Weights of a small transformer language model.
Size: 8 layers, 4 heads of 64, MLP 704 SwiGLU, vocabulary 976, 6.96M parameters.
Architecture: RMSNorm before each block, no biases in attention or MLP, normalized queries and keys.
Training: a variant of SOAP for these matrices, 330M tokens, 2518 steps.
Each number is 200 + 30 x the weight over its row's rms, rounded and kept within 0 to 999. Layers, rows and columns count from 0. The size before them is the row's rms in percent of the matrix's.

# gate: layer 3 MLP gate, 704x256, rms 0.166, rows 635-638, columns 0-255
# up: layer 3 MLP up, 704x256, rms 0.169, rows 635-638, columns 0-255
# down: layer 3 MLP down (transposed), 704x256, rms 0.157, rows 635-638, columns 0-255
gate635,110,220,218,95,183,129,205,168,220,165,199,211,152,181,202,133,178,191,145,157,221,284,214,208,186,213,225,215,212,193,235,199,242,200,192,179,232,176,221,246,210,153,226,176,228,173,167,196,218,187,174,190,169,219,179,228,198,250,225,193,207,212,238,215,205,220,198,224,236,180,205,115,241,165,219,170,177,145,245,195,174,225,212,203,220,202,243,201,199,157,208,163,161,183,196,190,231,206,200,165,213,170,227,223,131,191,194,190,176,171,178,191,256,172,187,217,170,228,194,192,223,202,176,176,198,202,213,185,212,168,194,173,166,198,236,218,236,259,164,172,183,186,230,212,251,186,215,194,237,250,187,194,232,226,211,196,197,198,231,198,194,210,183,203,178,189,188,176,224,202,99,177,177,203,201,213,148,134,151,219,181,217,185,207,231,266,215,174,206,234,253,231,261,191,212,160,212,146,194,198,172,215,176,192,207,194,160,192,203,226,225,210,183,201,198,209,197,183,189,187,200,183,175,225,217,241,213,202,147,188,170,193,151,304,217,281,158,202,210,182,238,214,132,198,195,253,182,238,210,180,213,226,219,183,201,243,199
up635,107,238,219,228,185,163,210,221,217,172,237,188,121,228,205,216,153,169,154,177,197,193,208,202,223,208,230,218,179,255,217,243,205,206,195,180,233,131,223,212,219,173,265,176,210,209,186,197,211,190,232,154,129,215,203,210,135,181,231,210,196,212,245,198,191,215,208,193,197,246,221,153,200,220,186,179,189,237,254,234,161,179,228,182,180,198,246,216,190,243,215,167,144,203,207,214,255,165,249,168,205,120,266,252,153,203,214,163,244,201,169,205,268,198,220,218,207,232,209,194,211,163,198,206,193,237,178,155,199,182,221,216,152,212,204,237,226,188,180,231,255,170,214,250,177,219,210,217,172,239,213,195,183,210,225,220,203,206,214,172,176,181,200,206,224,177,207,202,284,125,158,191,200,177,199,158,188,129,202,235,197,226,191,201,160,237,190,232,121,212,219,223,267,143,212,190,227,197,192,196,164,222,160,198,187,238,253,203,191,211,178,207,141,245,218,234,208,227,195,205,213,192,171,231,216,217,228,168,200,210,162,223,172,248,191,212,205,207,191,189,238,212,180,197,238,255,186,207,182,222,166,269,223,213,187,189,242
down635,105,156,156,158,169,192,202,222,202,246,169,166,153,180,168,191,216,207,145,173,183,217,208,216,187,196,213,246,214,193,214,227,207,212,130,181,209,180,181,243,207,150,169,195,257,133,210,210,200,186,202,191,220,166,225,175,218,193,141,223,171,212,222,225,247,205,203,163,167,185,225,230,207,158,189,262,229,204,228,209,178,206,211,209,192,238,147,157,224,219,207,210,190,186,199,203,291,203,254,193,248,221,206,196,219,216,162,177,226,238,165,151,236,116,209,198,211,259,179,174,199,233,181,190,236,219,225,236,247,226,149,208,256,195,229,180,235,183,168,155,230,227,181,184,173,141,208,163,225,225,201,162,186,173,175,206,154,209,190,240,222,182,216,214,163,196,191,260,199,264,146,162,199,236,166,196,232,135,181,177,253,190,218,250,267,222,251,163,220,204,215,175,162,214,172,176,208,211,195,207,178,175,215,180,221,207,245,171,182,159,223,234,216,132,190,192,219,189,191,192,221,227,191,173,187,198,195,215,190,184,177,231,194,249,214,207,224,254,202,153,214,218,198,187,208,198,217,182,263,210,130,199,195,209,138,183,196
gate636,114,175,212,181,203,190,213,212,236,203,194,208,235,206,190,155,157,217,223,137,218,213,156,166,176,206,221,222,238,221,189,218,198,215,211,173,181,195,167,185,143,211,229,235,170,215,163,192,221,160,240,209,188,166,213,250,205,222,182,215,205,213,164,156,242,208,207,191,223,239,211,230,203,248,143,252,179,227,209,193,178,216,120,215,255,189,195,215,182,206,225,170,212,223,153,226,187,147,234,210,203,168,188,195,203,190,232,221,225,173,192,181,218,128,169,196,191,176,197,161,217,224,219,212,269,192,190,192,171,127,250,161,190,159,229,132,175,182,192,195,213,150,239,227,211,221,217,195,181,244,222,200,238,262,172,237,135,146,198,213,235,148,179,181,236,173,221,176,191,211,245,193,199,210,214,200,238,187,246,166,151,219,226,203,187,183,188,200,245,160,152,190,193,191,209,180,188,248,201,200,158,234,156,177,112,233,214,243,173,198,175,249,186,196,213,162,212,262,200,227,165,168,248,178,204,198,184,211,220,209,179,186,196,168,149,167,163,221,234,239,197,170,168,271,219,250,226,170,211,216,177,281,185,192,170,192,198
up636,108,219,215,245,221,234,207,212,226,255,197,194,268,239,157,231,199,124,197,194,215,202,182,175,189,216,233,180,169,207,239,208,190,207,158,211,152,175,197,213,210,194,258,225,243,227,184,244,237,192,189,158,215,167,183,171,180,202,209,232,170,159,193,189,154,233,249,234,208,211,152,222,223,202,219,185,212,217,203,263,171,208,205,179,169,186,233,210,192,262,222,211,184,225,199,228,237,235,169,194,260,203,159,209,242,202,220,205,191,147,190,211,254,273,148,197,231,216,177,194,179,159,167,131,168,231,183,178,195,248,223,179,204,218,213,209,186,182,202,198,199,227,236,219,221,236,232,205,179,217,216,229,209,211,244,205,185,182,152,185,150,183,193,211,205,210,187,250,157,226,188,189,206,185,206,254,179,187,186,220,208,279,151,252,177,210,198,232,188,210,205,214,225,180,205,182,218,251,186,165,184,234,213,151,233,184,222,146,263,166,172,244,223,206,238,229,278,181,225,250,198,203,245,238,209,237,175,220,183,244,150,264,175,221,150,159,239,212,228,221,190,206,167,187,196,238,220,208,221,156,133,193,223,199,165,161,172
down636,102,163,161,201,186,187,171,220,117,229,190,186,241,185,201,209,167,135,199,157,248,186,218,197,198,178,165,133,199,267,218,175,179,191,206,220,187,146,167,142,230,158,205,156,190,223,191,212,199,236,212,220,180,195,199,209,158,183,205,230,240,199,221,211,220,207,138,165,150,148,250,136,203,250,147,214,203,208,197,178,262,241,211,216,170,190,161,243,211,199,228,188,227,158,185,251,205,192,174,218,197,213,186,211,179,190,206,205,167,253,126,166,205,194,169,148,181,169,214,176,228,170,202,205,214,211,173,151,255,185,210,248,182,199,208,207,229,232,135,173,239,159,202,183,204,209,179,209,243,169,138,149,229,181,191,219,187,201,207,267,208,168,212,193,193,215,237,219,183,209,202,203,181,260,198,185,201,189,207,202,222,171,200,195,252,227,212,239,187,186,245,176,201,201,163,236,196,188,163,212,217,158,223,187,262,187,222,198,152,253,173,152,154,201,167,196,208,177,182,232,191,169,182,165,208,204,188,185,195,205,262,211,214,234,162,211,214,177,195,191,180,178,198,199,186,237,186,199,102,255,183,216,186,255,163,156,177
gate637,105,208,199,233,246,207,186,252,171,182,202,246,200,247,168,183,236,205,156,151,203,188,193,214,214,201,167,147,195,181,201,177,168,188,167,161,151,229,212,154,209,186,218,190,196,258,214,163,181,190,171,227,212,158,249,152,194,197,153,205,195,248,203,177,178,159,187,235,201,220,136,219,194,177,169,194,160,262,233,165,227,203,218,158,236,194,186,233,214,238,188,158,216,184,201,205,193,207,221,197,180,182,191,285,210,194,198,222,178,242,198,204,259,163,220,151,159,211,206,220,173,163,216,190,172,165,185,186,162,211,176,207,202,223,232,141,193,203,174,194,243,232,261,206,201,242,203,197,168,232,226,214,252,184,225,138,226,215,206,171,192,227,230,225,267,246,185,180,171,235,238,215,216,222,170,246,200,238,206,188,151,209,125,216,171,184,156,216,179,201,200,228,254,160,205,233,159,222,151,254,211,225,169,222,207,230,230,162,191,110,162,160,185,245,183,147,237,213,167,212,205,228,199,229,232,190,190,169,177,177,205,249,208,165,223,200,205,175,216,176,192,227,205,175,222,192,202,212,201,212,156,209,233,196,221,287,245
up637,107,204,186,224,191,175,200,194,210,218,166,184,197,188,228,199,138,164,204,234,214,245,158,167,244,192,192,151,153,232,146,202,167,209,225,175,200,281,196,207,246,144,178,170,218,169,247,219,211,199,227,222,228,163,217,238,216,203,194,172,170,249,161,188,224,154,219,195,220,216,186,172,202,192,175,186,217,219,237,212,249,146,183,226,202,171,261,180,194,190,211,174,203,296,183,231,232,177,177,184,165,160,176,206,221,210,203,174,119,219,216,206,197,183,209,181,166,208,198,188,257,216,142,173,207,193,199,204,188,204,212,156,249,185,217,191,224,250,175,146,187,159,210,172,161,222,219,183,180,241,178,212,230,183,172,220,199,189,243,205,252,214,179,194,277,215,226,221,189,193,201,204,210,163,239,189,205,278,201,211,223,228,222,196,185,190,265,182,217,175,186,207,215,235,232,192,179,217,253,209,224,206,195,236,196,188,216,163,177,134,203,121,190,182,207,212,222,168,196,227,157,210,185,200,172,236,219,178,236,163,229,206,179,196,238,258,136,255,226,212,187,266,195,234,248,177,208,215,271,240,167,205,200,178,230,216,147
down637,102,217,243,207,200,231,194,246,213,203,176,226,222,232,226,196,235,226,275,198,226,226,219,154,205,206,248,266,223,156,259,116,198,195,220,184,206,203,175,209,245,181,134,212,228,173,238,206,204,205,182,203,235,185,201,221,179,175,257,216,198,216,190,235,174,238,228,198,222,224,148,225,196,186,197,254,179,216,161,239,173,173,223,233,174,202,208,138,196,177,137,188,140,175,171,196,221,199,202,187,213,166,223,190,246,202,185,172,243,204,234,245,253,142,150,227,202,224,174,214,218,222,163,191,238,188,236,224,193,210,191,163,190,192,172,231,206,259,237,205,178,246,191,236,173,168,217,201,200,225,171,176,173,190,195,200,225,228,204,191,215,206,222,231,224,189,199,250,217,211,207,186,175,227,249,219,274,127,183,215,260,185,223,209,217,195,210,171,190,247,144,210,232,208,235,173,166,237,251,210,134,255,164,195,203,188,170,197,215,222,235,151,216,201,173,229,171,217,189,227,210,221,181,145,221,249,230,194,242,199,148,188,192,187,201,193,187,178,202,174,234,151,155,235,182,224,223,209,225,150,263,228,185,260,183,184,203
gate638,102,232,219,206,248,168,199,241,183,199,203,193,175,212,190,217,168,241,196,217,225,209,200,217,211,183,176,228,210,230,197,262,181,224,192,185,190,208,130,177,199,233,179,203,217,224,154,222,189,214,228,196,189,213,237,179,219,166,234,230,206,170,200,161,124,200,216,162,204,203,195,175,230,170,167,166,209,183,181,198,208,227,236,234,195,227,162,258,233,213,245,218,211,238,222,210,210,144,199,286,207,237,171,192,212,197,172,204,173,150,146,205,243,214,301,227,190,163,238,184,237,232,165,267,178,128,178,175,197,196,230,197,218,168,222,264,226,225,236,222,191,225,210,186,186,188,243,209,216,206,204,196,215,181,231,200,190,240,198,164,152,241,202,198,231,201,261,170,175,231,251,180,204,220,254,211,106,240,216,167,213,193,203,200,196,239,245,178,268,202,202,205,179,162,211,267,159,191,223,206,190,158,240,209,171,201,174,186,159,192,190,166,243,201,181,265,159,229,183,199,161,205,189,185,229,201,141,232,242,171,212,212,181,220,127,215,204,181,179,241,159,209,215,206,152,164,233,200,223,218,168,201,185,173,196,219,223
up638,103,172,243,215,242,215,177,204,187,217,240,157,222,240,240,206,199,177,198,211,137,259,156,216,204,203,223,217,178,207,183,215,188,210,203,217,169,212,137,195,172,213,181,225,210,189,198,153,181,179,166,231,183,203,218,225,214,258,184,232,225,214,245,167,238,199,205,240,238,157,156,155,188,184,164,223,208,151,213,218,239,181,250,163,224,224,184,224,192,231,162,191,234,161,199,132,178,188,195,203,245,193,202,194,188,204,207,161,158,192,189,178,205,160,277,187,192,177,214,197,179,168,178,259,216,179,175,168,191,245,229,234,217,211,120,251,186,227,230,247,196,215,223,222,153,217,219,235,207,238,187,212,168,227,234,163,201,251,242,207,155,188,211,223,179,203,163,188,145,218,225,221,177,228,245,233,147,196,192,198,164,195,153,248,224,177,216,180,230,135,208,238,136,236,196,219,206,232,230,206,167,217,225,261,140,231,200,191,174,217,175,209,223,186,230,180,173,152,163,224,145,179,192,166,229,190,227,219,215,129,207,203,225,216,140,226,212,201,193,245,225,202,182,239,146,233,213,171,197,210,155,182,168,151,203,194,244
down638,100,215,166,234,178,177,176,213,219,188,178,209,224,207,239,191,188,209,168,213,175,255,210,179,222,238,227,215,238,232,173,245,156,187,241,176,198,166,232,203,216,220,165,221,167,222,231,180,189,245,229,171,252,220,213,161,139,173,161,200,177,202,186,216,202,176,205,186,235,157,168,162,174,198,235,155,170,164,255,183,160,204,234,228,203,253,144,213,175,272,171,194,179,214,175,242,218,228,230,235,150,160,232,175,210,136,222,193,203,195,177,202,188,206,244,241,166,227,220,171,238,251,226,176,210,228,216,191,168,284,191,252,226,171,180,241,224,134,226,239,199,241,278,168,161,198,181,159,206,206,171,220,174,177,167,200,195,271,197,204,145,212,239,206,179,223,238,206,176,195,217,182,184,169,175,198,176,202,174,254,160,210,196,185,163,171,188,179,182,179,180,203,272,150,238,155,204,178,220,165,142,200,228,250,188,204,214,208,196,221,219,168,235,200,183,219,186,191,181,218,245,247,245,179,197,217,199,206,172,194,161,174,239,186,176,158,242,196,186,175,184,151,163,190,232,210,158,207,239,199,225,209,190,173,167,226,153